Part of a small language model's weights.
Training: a variant of SOAP for these matrices, 231M tokens.
Each number is 50 + 10 x the weight over its row's rms, rounded and kept within 0 to 99. Layers, rows and columns count from 0. The size before them is the row's rms in percent of the matrix's.

# layer 4 MLP up, 1024x256, rms 0.0854, rows 44-98, columns 192-255
103:38 59 50 38 53 44 57 50 60 52 54 73 52 61 51 42 42 54 46 45 49 59 42 67 53 56 69 46 51 49 48 37 33 54 44 61 53 60 57 44 53 67 47 79 50 45 51 48 58 70 37 64 49 40 50 46 44 52 43 53 56 45 44 56
102:55 38 35 46 51 59 61 48 43 51 48 40 58 50 48 50 32 51 45 60 66 55 46 39 56 50 43 60 37 55 47 38 51 48 43 52 33 60 62 52 58 55 41 40 72 53 57 34 52 72 50 42 71 37 44 52 52 38 56 34 61 53 56 53
091:41 60 69 65 45 50 38 54 52 49 47 43 53 56 65 44 33 41 54 44 62 47 45 52 45 55 65 36 45 50 42 40 49 61 42 60 62 53 60 33 57 61 35 50 35 49 56 48 55 33 51 47 48 51 53 56 27 59 46 64 51 44 42 45
101:64 46 58 65 57 41 54 48 32 51 52 53 55 40 42 43 58 50 45 57 56 68 41 62 50 64 44 43 58 46 50 59 58 43 47 56 61 47 45 42 55 42 47 30 46 40 44 31 43 59 62 55 48 53 57 35 62 45 57 40 63 48 42 58
101:63 50 62 70 45 64 54 55 56 41 46 73 46 58 50 60 45 47 58 52 49 58 45 42 68 50 26 47 52 63 40 50 42 55 58 41 48 54 34 37 47 24 50 52 50 50 51 64 53 51 49 32 49 46 50 41 51 59 55 50 69 55 60 50
098:45 55 59 35 28 55 46 59 56 45 53 41 75 59 55 60 37 62 51 51 59 51 33 42 45 52 46 62 52 56 45 46 45 77 50 41 62 66 57 47 47 44 46 49 49 46 28 64 55 43 58 45 53 51 58 50 54 69 38 43 43 61 51 58
110:69 41 60 48 58 46 56 54 52 53 32 38 40 39 54 67 40 54 58 49 68 51 38 52 51 40 41 63 58 48 41 64 59 38 41 55 52 42 40 70 61 59 56 56 63 57 45 54 59 46 52 61 27 48 45 43 56 54 63 58 60 47 49 68
108:54 39 43 40 42 28 54 46 58 53 54 43 44 47 51 34 42 57 51 56 62 49 49 50 50 69 35 51 51 46 30 37 46 45 29 41 47 52 31 54 59 58 46 40 37 60 38 62 35 40 27 36 51 49 53 50 48 43 54 25 62 44 71 70
097:45 59 50 42 47 36 50 61 58 55 46 55 61 49 56 43 51 42 50 41 58 80 46 54 55 64 54 44 48 49 57 47 63 46 43 44 58 47 42 59 42 45 55 53 35 67 58 48 36 50 44 44 36 54 50 43 54 61 48 36 47 63 59 46
103:59 37 50 55 66 55 54 42 57 51 57 55 40 51 45 56 51 45 37 49 36 57 51 54 30 52 42 47 54 60 35 59 57 54 59 51 45 58 77 73 28 40 33 53 43 51 65 52 49 55 56 61 51 39 59 59 42 51 60 39 58 46 65 62
105:33 51 67 32 58 51 55 44 44 52 44 41 44 48 57 61 66 42 53 58 59 42 39 38 53 45 66 40 46 57 37 52 62 40 57 50 45 62 53 42 42 43 50 31 56 38 34 58 68 61 53 56 57 52 53 68 46 45 33 32 65 47 38 52
095:43 57 39 51 42 42 45 43 58 40 50 46 48 49 59 59 37 56 51 32 55 59 70 50 61 49 37 48 66 50 70 47 45 47 36 62 49 68 40 66 26 59 38 52 35 51 34 59 55 48 38 57 53 67 50 58 59 50 40 51 45 62 62 51
094:57 61 44 50 53 49 67 51 29 54 50 54 32 51 43 50 62 47 40 55 36 64 36 54 51 65 56 21 58 61 56 53 46 64 49 56 46 34 62 62 53 56 46 46 57 49 63 51 62 50 74 51 47 57 62 46 50 54 41 60 34 53 43 66
109:46 63 33 30 54 42 43 60 46 44 54 41 32 41 59 61 66 37 49 57 41 43 39 47 57 64 61 53 48 59 51 35 31 45 65 65 60 60 45 72 54 33 45 50 51 57 45 55 75 68 59 49 57 62 53 42 61 51 50 35 35 69 61 56
107:38 35 38 45 48 51 51 43 54 51 28 55 36 47 54 63 48 49 45 42 45 48 74 56 47 62 61 61 56 52 44 66 45 32 42 51 61 60 53 53 56 35 64 39 46 64 45 51 52 47 27 70 43 41 51 48 41 51 41 49 53 48 51 56
099:62 58 44 44 59 32 37 64 52 51 45 49 45 49 45 53 61 53 64 34 53 56 65 42 41 39 48 47 61 50 54 56 57 51 32 53 41 53 57 32 41 65 56 40 38 55 75 57 61 52 55 62 34 62 55 32 63 58 53 55 38 51 61 57
101:42 56 56 42 49 46 57 43 37 47 44 57 53 45 29 57 44 39 63 49 50 45 63 45 59 59 54 33 53 40 42 69 35 61 59 36 57 45 41 62 52 51 48 58 50 49 71 38 53 46 42 51 50 58 37 49 61 57 53 33 48 61 56 53
099:55 46 44 52 54 40 29 52 46 52 61 45 42 58 60 34 47 59 40 47 51 48 50 48 51 59 49 58 56 47 33 56 59 54 30 60 61 35 53 56 62 53 51 58 53 48 57 42 47 41 40 45 62 44 51 59 35 58 53 52 57 63 51 62
100:53 46 43 41 48 52 52 27 41 65 37 50 43 71 46 51 43 56 42 59 41 51 51 35 54 42 67 71 61 46 53 59 37 50 55 56 49 32 55 60 40 52 37 34 67 37 63 50 49 56 42 41 35 53 57 41 53 47 66 49 58 44 50 62
100:54 59 54 34 55 40 39 54 56 67 56 48 37 45 53 48 42 38 67 55 63 73 63 49 67 53 60 76 44 46 48 40 41 53 56 43 54 48 63 42 44 52 48 58 66 51 52 63 68 44 58 48 58 51 52 45 49 46 33 42 55 45 43 56
102:45 57 52 51 51 40 54 44 42 44 47 37 57 58 58 44 58 60 52 42 56 36 39 48 53 44 43 52 45 63 44 57 40 42 44 38 62 61 43 45 61 48 46 52 45 66 65 52 39 57 74 69 53 41 44 52 62 52 56 39 66 75 46 66
112:38 58 54 55 55 34 58 63 28 55 37 52 45 46 57 53 50 53 42 38 48 64 48 41 55 47 58 48 36 67 50 49 53 49 53 39 53 39 61 61 41 38 63 64 43 51 45 54 59 62 41 48 55 41 47 46 53 47 58 42 70 51 52 44
094:51 62 48 56 55 58 49 44 58 66 31 37 46 34 50 43 45 54 42 51 50 51 46 55 43 43 53 58 72 49 72 46 53 62 54 73 40 45 61 53 61 47 55 39 40 63 55 56 54 57 46 53 38 54 55 50 57 52 41 48 39 39 46 42
101:54 50 54 47 33 29 78 67 57 42 45 52 43 39 44 57 39 56 58 34 62 50 43 56 60 65 54 57 68 55 37 55 42 41 53 54 72 49 65 56 42 28 65 44 63 57 53 62 46 53 30 37 46 56 57 49 51 56 34 36 45 44 50 35
099:47 57 45 36 51 35 59 29 42 49 51 31 44 55 53 33 45 49 48 39 40 63 52 41 62 49 48 48 61 55 45 43 36 47 35 48 50 51 45 66 47 40 48 31 46 37 58 50 60 50 56 68 52 58 51 55 48 54 51 54 54 50 57 56
099:43 36 55 34 58 53 48 59 38 48 46 37 61 54 53 49 53 45 45 40 47 45 46 56 42 53 44 30 74 40 43 46 28 72 51 58 77 50 45 59 48 31 45 58 53 59 51 41 37 43 46 44 54 64 54 54 29 43 41 37 58 42 67 45
095:46 67 33 47 40 33 42 61 42 43 67 46 55 46 62 35 56 47 52 38 45 33 51 47 53 48 55 40 42 54 54 30 31 52 62 61 54 59 30 46 43 50 67 33 45 58 54 45 63 39 46 57 52 57 44 50 48 51 42 41 43 75 54 57
095:31 38 34 65 63 58 63 48 54 55 45 40 26 55 68 46 34 54 39 62 44 37 51 62 39 40 50 44 59 57 53 50 34 48 46 52 49 60 58 58 54 41 40 45 59 62 56 29 58 47 52 64 40 61 50 61 47 60 36 63 59 59 54 51
099:44 63 39 52 49 50 61 36 54 42 53 67 42 68 51 49 40 46 54 38 53 27 47 58 49 48 68 50 43 69 55 43 51 72 49 66 59 35 67 59 41 54 52 50 54 62 48 51 61 28 43 82 47 40 36 51 25 56 34 51 49 53 67 42
096:56 72 37 41 50 59 63 49 70 44 37 69 44 49 33 50 33 57 56 56 41 39 54 51 53 55 52 67 59 40 52 51 42 44 57 41 52 40 54 65 52 78 64 61 48 40 42 47 47 51 60 44 56 41 47 50 42 54 47 64 47 30 39 52
106:69 60 49 44 64 43 55 52 45 60 38 44 52 49 69 50 58 50 62 61 49 52 46 47 46 56 64 43 40 45 30 50 35 44 52 52 71 48 42 54 47 54 54 43 49 52 59 54 48 28 59 52 53 48 47 56 62 44 48 54 50 41 38 44
105:34 50 51 65 61 31 46 38 54 30 37 57 77 51 57 63 46 48 39 61 40 62 62 42 36 60 59 55 50 73 67 65 51 59 51 53 55 54 37 41 51 44 54 52 53 45 57 40 62 55 61 53 48 35 44 51 60 50 55 67 41 61 64 57
098:61 50 41 51 47 64 58 57 43 50 44 49 52 48 43 39 56 47 44 49 55 53 52 58 51 64 38 59 47 73 55 44 37 57 44 35 50 38 51 56 72 54 44 64 63 74 54 54 42 48 50 58 55 53 54 45 44 61 46 52 49 55 59 39
103:54 48 64 38 49 46 52 50 51 31 46 38 49 61 64 21 54 55 66 77 63 43 50 47 57 66 52 47 57 29 55 66 47 40 37 53 45 43 64 55 43 61 58 51 42 61 52 54 64 43 36 59 54 39 41 60 46 47 56 44 58 40 48 56
106:53 64 57 63 46 50 35 42 52 37 48 56 61 50 70 49 57 47 53 49 60 27 54 61 61 52 58 57 43 56 44 39 76 46 50 57 31 61 54 46 55 50 44 46 50 57 49 62 62 51 44 50 55 64 39 35 60 46 72 46 55 46 61 38
102:50 74 57 26 35 53 55 59 57 43 37 74 41 59 51 48 39 51 53 57 46 56 62 53 50 46 59 46 50 56 47 44 49 60 52 54 57 47 35 63 62 49 64 43 51 41 72 41 50 37 64 54 49 42 55 56 61 40 53 47 56 55 50 19
106:57 56 60 45 60 51 63 23 39 46 56 53 40 61 52 62 57 59 67 56 28 64 46 37 44 45 35 58 49 68 37 49 43 46 46 39 57 42 50 67 50 55 50 37 50 45 41 52 51 51 31 57 46 46 48 38 49 40 40 56 63 42 36 56
105:29 45 54 68 55 36 43 39 36 35 38 71 64 40 48 45 35 56 49 59 42 68 58 40 61 69 56 61 57 53 34 45 59 37 55 52 56 60 54 49 37 48 48 60 48 39 57 55 59 45 37 46 66 63 52 54 63 57 54 57 37 55 33 61
101:31 57 47 38 47 52 59 57 44 34 41 48 65 50 49 53 32 63 47 48 44 45 47 39 60 55 53 48 49 49 51 60 33 54 48 45 53 46 55 41 64 47 51 51 50 44 31 55 58 57 49 36 74 60 51 48 69 51 41 43 42 45 24 61
095:49 70 66 48 53 34 47 53 50 50 55 37 49 61 50 38 50 50 66 35 33 34 53 65 42 38 37 49 56 56 50 40 62 39 48 45 72 38 29 43 34 66 50 48 40 66 32 58 68 47 31 53 47 49 55 50 54 72 52 39 58 41 25 36
089:48 63 27 41 70 53 56 41 39 62 41 36 52 61 63 46 56 50 63 58 73 33 57 59 41 36 67 39 56 73 46 48 57 42 60 57 44 39 49 53 23 57 49 51 52 49 62 45 44 52 52 45 51 60 51 57 55 51 36 53 44 59 57 47
105:51 44 46 53 35 71 55 59 29 62 61 66 72 45 34 48 54 44 65 46 53 52 60 50 53 43 42 49 61 69 68 55 53 57 59 47 49 58 53 59 49 43 37 58 49 63 57 34 56 56 50 58 52 47 38 45 32 43 42 61 64 46 51 34
103:50 70 44 54 45 40 59 55 44 40 45 52 53 58 42 68 57 46 36 63 33 44 58 49 29 63 51 58 37 59 51 36 38 72 45 57 61 53 59 57 31 45 33 55 62 56 45 50 60 58 40 56 57 59 42 54 42 40 72 45 78 55 48 57
100:64 69 62 53 64 46 41 64 50 53 48 52 66 58 49 58 49 53 36 46 45 64 39 71 56 64 34 50 54 50 57 49 58 69 40 49 47 46 36 65 56 56 44 47 39 58 53 29 76 54 45 48 70 52 44 70 77 71 63 37 55 45 27 27
099:40 50 56 43 64 65 58 46 54 44 53 51 55 54 49 38 61 39 55 58 63 41 66 61 42 37 73 43 66 44 37 48 54 48 44 49 38 75 38 41 39 49 46 45 60 51 66 43 53 60 43 59 60 46 61 45 38 49 37 54 54 59 52 46
101:50 62 45 39 53 48 64 60 60 46 71 52 55 42 44 34 47 51 58 73 52 61 58 50 58 58 41 43 66 61 51 41 46 62 56 53 38 46 48 68 53 40 59 58 37 59 71 41 74 43 31 50 47 61 49 62 50 50 65 30 36 56 59 63
111:49 53 39 56 63 48 38 60 42 44 61 51 37 57 41 42 48 39 43 43 34 48 49 46 54 61 47 65 56 65 51 42 62 62 41 69 40 43 50 50 51 34 46 70 59 61 50 51 42 55 46 56 59 50 51 43 50 55 49 59 58 48 46 46
099:57 57 49 61 49 31 67 40 57 55 57 66 42 41 65 55 46 63 55 38 51 44 56 87 56 60 53 40 59 41 41 49 55 53 47 49 55 30 54 38 58 54 54 50 48 53 34 62 72 56 56 37 57 48 33 55 58 60 43 48 43 72 29 66
105:48 56 45 40 47 61 57 39 40 53 62 59 46 59 35 58 43 62 63 50 53 51 53 50 68 55 51 53 50 56 64 47 59 47 55 66 41 46 46 59 67 49 47 60 50 71 71 57 68 39 41 49 51 37 69 49 54 49 53 44 49 17 55 64
090:49 46 35 48 59 49 64 38 44 42 63 45 55 64 74 44 60 50 27 64 50 49 64 51 59 39 54 51 35 52 21 44 53 53 40 56 60 52 48 61 45 38 42 48 45 43 52 58 38 58 48 44 54 41 30 54 55 41 36 49 53 40 58 80
094:51 55 63 48 54 52 39 36 48 52 57 50 50 46 57 31 37 57 51 49 46 40 46 51 39 50 57 53 42 51 33 47 56 62 57 56 63 53 63 50 40 30 58 54 46 62 60 50 51 59 49 42 41 25 49 54 51 52 65 49 43 59 43 56
092:51 41 50 58 55 41 56 54 33 48 78 20 55 43 46 45 54 64 38 44 53 48 46 40 50 50 57 64 42 42 40 48 27 43 48 48 51 45 61 41 56 51 49 54 45 63 36 65 59 63 47 48 62 53 62 44 39 40 60 43 54 51 56 55
108:56 53 51 48 52 41 47 55 51 55 63 48 42 40 53 51 46 43 54 57 43 32 54 27 61 47 47 43 52 51 41 48 51 73 64 47 64 59 44 35 50 48 55 63 51 38 49 28 43 59 37 70 66 50 42 38 58 74 58 56 63 66 42 54
087:47 44 42 43 65 42 44 55 35 45 56 58 60 31 44 47 50 34 58 52 44 50 55 49 30 54 55 41 59 53 53 44 36 43 48 43 51 61 64 47 50 36 69 56 39 44 58 65 48 45 48 51 52 37 41 73 55 49 35 78 43 61 45 50
100:40 42 51 49 49 46 75 57 49 49 44 63 40 56 54 56 42 43 56 52 58 58 56 54 52 50 62 55 24 48 52 58 54 41 51 58 65 47 42 62 40 33 35 49 55 57 51 63 49 48 45 68 61 46 29 49 27 48 59 43 62 38 63 46
# layer 4 MLP down (transposed), 1024x256, rms 0.0692, rows 44-97, columns 192-255
111:42 48 44 45 59 37 62 54 47 34 53 52 45 54 34 37 52 42 43 53 46 52 38 42 33 47 61 70 50 52 49 62 63 44 41 58 57 53 50 43 57 51 67 64 31 40 40 54 52 64 52 51 40 46 47 43 57 47 50 48 49 46 47 39
108:36 39 43 29 49 57 47 34 53 48 58 55 62 63 58 55 33 33 43 41 58 57 57 56 66 58 35 40 60 40 46 49 56 53 59 58 55 49 55 47 51 37 51 24 42 31 47 63 42 39 51 49 47 59 60 38 68 46 57 51 43 35 51 49
086:59 45 44 34 47 55 42 57 61 46 40 61 30 57 44 50 51 44 43 53 38 76 41 45 59 58 33 49 37 41 53 64 54 49 47 45 51 50 44 60 47 33 41 71 66 48 55 54 56 40 54 28 54 28 58 35 48 39 54 59 50 52 42 50
097:35 54 56 62 54 47 65 51 36 30 57 46 64 39 53 52 50 55 50 78 45 48 56 36 58 37 37 47 56 46 41 32 34 49 54 40 67 55 40 39 59 74 53 54 44 38 59 50 42 26 50 49 44 64 48 62 49 48 50 55 44 36 35 39
100:32 73 45 76 44 65 27 46 58 55 52 47 68 42 60 55 54 52 37 58 57 29 43 69 43 45 35 58 45 39 52 59 40 52 39 58 32 57 52 37 46 50 56 52 34 38 62 53 49 51 44 51 48 46 58 51 36 52 53 70 34 46 51 60
092:53 48 63 47 52 75 40 43 57 61 61 61 44 48 48 36 54 50 54 45 41 43 49 35 51 37 47 35 47 52 57 54 39 47 46 49 38 51 45 67 22 55 47 35 61 26 50 50 38 54 51 53 43 46 58 36 36 48 33 38 56 43 61 38
106:52 56 44 56 48 42 40 51 63 59 57 46 57 61 68 59 46 60 62 49 56 36 43 43 42 55 53 24 66 33 47 41 44 49 56 65 68 61 44 61 47 50 38 32 48 50 38 47 38 69 39 56 50 55 48 56 53 59 39 63 52 63 57 37
109:22 49 38 43 36 53 51 43 54 56 47 51 57 56 51 57 56 59 51 43 71 53 57 51 56 63 47 67 49 45 67 56 57 47 63 47 52 32 34 60 54 53 66 69 49 41 49 42 61 53 48 47 78 47 37 67 33 57 35 51 50 55 42 63
097:71 59 59 44 49 43 55 43 45 48 76 67 49 42 51 48 62 44 51 42 35 54 39 47 59 48 39 44 68 31 57 49 64 53 40 65 23 51 65 56 47 46 40 60 38 49 44 54 51 57 51 47 56 61 50 26 56 50 36 57 63 58 58 39
108:32 52 53 56 48 39 52 41 49 51 60 38 73 51 42 30 49 60 40 69 78 63 47 55 41 68 50 59 45 57 58 34 47 45 31 31 50 18 41 41 58 69 56 51 42 57 41 49 36 61 61 48 36 48 49 59 49 33 51 52 47 42 58 55
101:58 39 33 48 37 51 52 49 31 66 40 59 31 57 40 38 41 50 57 57 63 64 50 54 32 55 50 38 45 63 53 57 57 32 50 43 54 51 59 57 53 62 40 69 38 42 31 48 32 51 34 56 51 24 56 47 54 48 41 47 56 69 69 50
097:49 50 38 36 38 55 44 43 55 54 61 69 55 52 49 47 53 66 32 56 41 62 34 47 50 54 41 75 42 42 52 72 60 43 43 47 41 67 50 38 35 44 63 53 69 64 35 63 47 37 62 52 48 55 48 41 52 66 46 64 51 33 56 41
090:53 57 45 20 43 43 41 63 50 46 51 35 41 68 37 40 52 43 56 44 32 59 55 43 45 38 51 53 56 47 50 57 57 47 44 56 49 22 49 58 27 48 41 41 32 43 70 58 60 48 32 65 51 52 47 43 49 63 43 69 67 14 76 43
102:51 37 57 40 34 63 49 48 43 50 59 57 48 34 59 45 68 37 42 38 51 35 45 56 73 55 67 51 38 62 48 31 33 48 46 46 44 46 64 63 53 52 37 50 34 64 51 48 62 44 60 40 56 48 32 55 70 40 43 55 67 43 49 54
103:59 47 57 49 60 59 51 26 57 50 48 36 33 56 47 58 43 61 39 61 38 48 67 36 35 47 48 54 66 51 74 54 51 58 45 47 47 50 48 72 29 49 45 59 47 38 50 72 52 37 50 47 49 58 40 52 54 45 54 45 51 49 54 56
107:50 44 34 58 62 39 55 45 42 34 36 43 48 44 70 61 63 50 32 59 48 58 47 47 64 57 37 60 59 68 32 51 51 45 46 56 57 50 56 58 53 71 54 52 54 39 34 39 53 47 56 53 58 44 53 39 44 47 44 56 50 37 66 57
097:52 54 49 59 48 51 63 52 64 52 48 48 52 42 35 63 58 60 47 52 51 62 66 57 61 26 41 46 28 49 44 38 41 37 76 49 48 37 52 48 47 67 46 31 56 45 38 51 53 28 44 57 45 47 70 43 46 46 51 58 44 55 56 72
109:49 47 48 64 30 65 46 43 53 61 56 52 46 62 50 49 47 51 43 44 52 44 52 57 45 58 39 56 52 38 51 55 44 61 68 59 63 41 66 62 54 42 48 49 38 51 58 49 41 46 44 49 57 60 67 55 40 54 48 46 39 43 36 35
115:55 61 60 51 51 48 55 58 47 43 64 55 55 53 71 65 61 47 48 48 42 48 48 45 52 60 49 41 46 45 50 39 42 59 50 64 50 78 67 58 61 58 62 48 62 42 28 45 69 49 66 49 47 47 38 66 36 36 46 56 62 47 59 40
102:45 42 31 65 42 59 42 32 49 61 44 45 33 39 38 50 51 53 47 50 29 39 48 65 40 47 31 47 58 54 64 53 45 45 32 55 57 56 43 65 44 57 45 47 54 44 53 57 45 55 57 38 55 63 64 34 46 58 41 59 31 56 55 56
100:50 71 43 36 69 57 47 43 43 69 51 35 51 42 53 58 32 27 51 58 55 63 46 43 59 39 48 35 72 34 53 55 43 46 63 70 44 68 46 60 44 50 55 54 46 50 58 48 51 39 48 36 48 55 43 51 52 30 43 69 57 49 48 33
105:58 44 81 72 59 55 45 60 60 52 57 48 55 45 45 59 51 63 44 60 46 55 61 49 62 65 41 41 63 41 40 28 43 36 57 49 39 55 53 45 55 51 45 49 29 46 40 46 46 53 70 37 39 52 42 30 62 48 58 30 51 57 64 58
095:64 59 53 30 40 56 53 51 50 38 60 51 53 54 38 50 49 45 54 49 39 28 51 27 42 50 49 45 57 59 52 65 40 59 39 32 53 49 34 58 48 59 58 73 56 51 50 54 44 56 31 44 64 65 52 36 48 56 45 38 30 57 41 51
097:41 50 68 50 31 41 42 41 47 50 47 50 61 39 53 51 63 64 35 59 58 48 68 45 66 57 56 45 62 45 37 32 50 57 60 58 45 62 53 48 52 42 55 41 53 47 44 50 43 33 40 40 44 59 73 39 38 37 31 56 50 41 44 44
089:50 37 55 53 48 49 48 52 34 41 55 63 60 73 31 59 56 42 58 43 55 54 40 39 71 43 65 52 37 42 54 62 64 58 53 73 49 43 58 38 45 36 39 54 65 62 56 69 56 52 45 52 44 51 59 62 48 57 34 63 52 66 55 63
099:51 50 63 52 59 53 53 36 41 59 50 55 48 58 46 58 54 50 35 53 53 53 65 49 45 55 59 34 49 60 37 32 53 50 39 45 41 71 61 50 44 46 56 43 49 35 40 49 52 42 59 61 71 45 52 60 44 66 52 48 55 60 47 43
089:61 46 52 63 47 41 69 43 51 49 58 77 60 40 37 36 40 24 44 52 54 39 37 56 38 32 48 48 48 60 43 44 58 43 33 37 64 41 43 54 35 37 46 55 57 57 32 48 65 44 44 48 45 48 46 45 46 60 23 43 71 57 64 38
098:54 42 42 67 55 29 51 50 46 51 57 60 64 61 46 39 59 41 43 35 58 74 55 43 46 57 52 66 49 51 41 57 63 55 52 45 56 42 56 51 37 60 29 47 33 45 58 51 43 40 37 37 54 55 63 38 54 46 57 42 58 53 52 54
095:53 34 45 36 38 44 46 75 52 67 45 57 59 44 49 59 45 58 36 46 32 57 59 56 50 46 34 53 56 69 37 57 57 34 41 51 38 44 58 52 34 49 70 68 51 37 32 52 36 46 40 51 49 48 63 43 52 52 46 44 60 60 50 55
098:66 35 53 56 45 44 56 47 46 74 65 48 45 45 49 72 38 43 38 43 39 57 51 48 44 43 45 40 50 52 49 57 62 58 58 60 43 43 43 28 55 35 54 61 59 71 51 56 45 40 48 45 31 49 60 37 54 56 46 61 43 64 69 60
106:56 66 55 63 63 41 43 48 54 56 59 44 39 42 49 58 69 54 44 38 60 69 52 52 71 56 45 33 67 54 41 40 49 45 74 51 43 39 57 59 47 69 49 50 41 40 60 58 36 37 47 45 64 51 64 47 43 46 36 68 42 65 56 64
103:51 40 60 43 70 46 45 38 45 42 58 65 59 55 57 70 48 48 65 56 62 51 62 74 41 54 62 60 43 34 59 37 46 44 52 46 54 47 49 42 52 73 69 47 55 36 39 56 43 75 35 53 63 54 58 50 42 30 53 36 43 49 48 50
085:45 59 37 59 41 45 39 40 63 50 53 52 43 43 41 57 59 47 61 54 48 55 34 68 55 46 45 53 48 50 44 44 55 54 63 34 60 69 43 45 50 62 64 37 47 39 45 57 61 44 52 47 69 46 58 67 37 46 31 58 27 58 51 40
109:45 69 49 41 66 70 40 33 68 51 55 35 46 67 49 61 48 50 45 34 42 50 44 41 57 48 60 46 51 49 74 60 48 51 63 46 44 56 29 52 57 57 75 50 49 43 52 40 54 54 38 47 53 48 38 56 41 55 72 50 48 62 38 48
111:48 45 55 26 56 41 46 62 27 34 51 57 38 49 50 40 58 53 42 45 64 33 47 44 49 59 46 39 45 33 62 54 34 50 53 63 55 53 55 57 55 66 48 47 47 41 54 51 51 66 49 70 64 50 45 59 37 49 50 41 55 54 58 40
092:57 41 42 38 56 55 48 44 50 42 48 61 47 56 52 54 44 31 52 58 53 59 60 50 51 68 62 52 37 37 53 74 37 57 46 62 49 58 41 43 37 54 48 61 85 52 65 47 65 56 36 59 61 36 50 44 66 69 50 43 62 61 37 62
110:49 49 26 56 49 56 54 66 45 42 71 50 54 50 61 71 41 55 58 42 61 43 34 54 33 42 57 38 35 67 42 39 41 59 43 38 47 56 60 53 43 38 40 50 66 46 58 46 60 57 41 56 49 33 51 49 37 67 56 66 48 52 49 66
093:54 56 51 32 52 48 51 34 45 49 35 53 45 46 40 56 40 49 49 30 36 56 54 56 56 44 45 29 43 49 61 50 43 48 56 33 39 49 54 49 45 55 47 59 50 55 64 56 38 55 60 46 30 60 67 49 72 36 59 54 57 36 46 50
102:62 47 73 59 52 52 30 47 55 53 48 51 50 43 47 54 55 71 64 54 29 39 45 68 52 44 59 52 50 38 50 62 68 37 44 54 37 49 41 47 56 56 66 42 62 78 59 44 53 49 54 67 36 33 30 62 55 49 39 55 66 51 69 45
098:74 45 50 64 54 45 51 47 47 59 43 49 51 33 39 40 73 39 26 29 45 60 46 50 56 70 54 51 44 41 52 51 45 53 50 47 43 44 52 53 61 63 45 61 67 47 63 48 54 73 50 52 62 43 29 54 48 48 50 50 40 60 62 44
093:66 42 57 30 42 55 32 62 58 42 50 54 55 44 31 55 49 50 54 54 65 59 57 62 46 44 39 65 42 31 51 53 61 40 66 52 42 61 53 47 42 48 50 43 43 25 51 32 63 58 52 58 49 37 55 49 50 61 60 59 51 56 27 52
106:45 50 54 54 49 37 41 40 27 42 62 36 54 52 43 55 43 64 70 44 57 61 42 55 65 36 60 56 53 57 41 58 48 37 49 51 51 74 51 34 48 50 54 47 59 47 63 54 57 65 59 53 53 41 57 27 50 39 56 56 51 54 52 53
098:43 33 61 45 72 62 38 60 50 35 80 50 53 52 51 50 44 42 27 59 41 66 50 61 41 35 60 58 54 51 43 44 65 62 57 40 59 63 73 47 41 65 28 41 44 64 54 45 52 57 51 54 59 64 64 55 43 52 52 46 56 47 48 40
100:47 48 53 55 25 45 43 38 39 52 45 52 34 65 50 30 30 52 45 63 44 46 31 46 43 66 40 40 71 53 70 41 32 50 34 54 49 28 77 35 48 35 50 46 65 56 58 56 46 41 54 39 53 54 37 40 47 44 46 55 41 48 66 63
109:46 64 53 63 48 37 41 46 52 60 39 60 61 37 63 45 35 42 49 53 61 59 31 38 47 45 48 47 58 54 65 57 52 60 25 52 51 38 45 67 53 60 44 39 39 47 72 55 55 42 50 42 29 44 67 25 55 40 55 43 39 58 75 46
100:34 56 54 63 63 41 34 31 50 38 63 51 57 61 48 49 50 59 42 48 55 55 62 43 52 39 48 63 67 48 36 57 55 44 50 52 56 48 54 56 61 68 56 50 34 66 51 51 64 53 55 44 45 47 43 61 66 58 55 37 62 59 48 55
113:35 45 56 43 43 38 54 34 59 50 58 55 27 63 50 44 62 50 35 32 59 48 60 49 58 58 41 43 57 35 40 43 67 54 57 56 48 48 54 24 34 57 47 45 55 40 38 58 20 68 49 51 51 48 37 45 36 62 66 55 54 40 62 54
097:64 56 33 65 35 47 42 63 55 53 50 62 49 38 50 61 66 34 44 55 38 57 53 49 57 50 42 29 57 34 37 52 46 48 33 57 43 30 40 49 54 46 41 54 60 45 40 51 50 47 48 60 52 33 32 66 55 36 33 42 61 46 31 57
113:60 45 45 48 46 54 50 46 54 48 45 56 45 66 40 58 55 49 43 51 53 61 58 48 44 54 45 42 33 46 45 48 65 54 56 57 48 34 52 53 49 50 48 65 45 55 39 65 58 49 45 45 56 43 52 69 64 47 61 49 54 39 55 52
089:42 27 59 66 49 47 49 42 38 59 43 35 46 41 54 42 39 75 49 37 71 64 49 20 42 52 40 44 50 45 54 54 43 57 53 36 41 55 40 51 40 45 49 55 57 58 33 64 49 45 62 29 55 65 40 51 61 55 52 51 45 72 36 53
094:44 51 55 48 38 61 54 38 51 54 36 46 47 40 51 44 37 55 57 59 51 45 62 42 44 64 51 33 67 47 56 35 47 43 52 47 53 59 55 49 28 47 64 57 39 47 66 52 36 41 60 36 45 59 37 63 52 43 57 53 52 31 39 40
101:49 50 42 65 62 64 42 48 52 53 45 61 38 77 36 57 58 41 69 69 42 51 51 43 41 56 55 51 49 39 58 72 38 59 55 49 64 34 63 48 44 48 59 56 45 35 65 45 60 65 49 54 45 42 40 49 49 45 47 67 59 46 50 49
094:47 50 57 40 23 53 38 48 58 44 56 50 52 56 38 41 61 71 56 35 31 53 49 45 50 54 59 61 35 61 53 33 44 60 63 34 50 44 35 32 44 35 57 47 35 45 69 44 30 41 45 33 46 41 44 48 52 57 52 59 63 41 55 36
082:51 47 39 53 59 40 60 43 59 51 46 49 37 51 45 81 52 32 50 48 47 48 54 66 39 55 51 48 42 46 49 52 39 59 44 49 44 58 42 55 49 39 71 56 67 50 43 51 35 40 66 43 59 28 50 68 41 41 34 59 37 56 56 40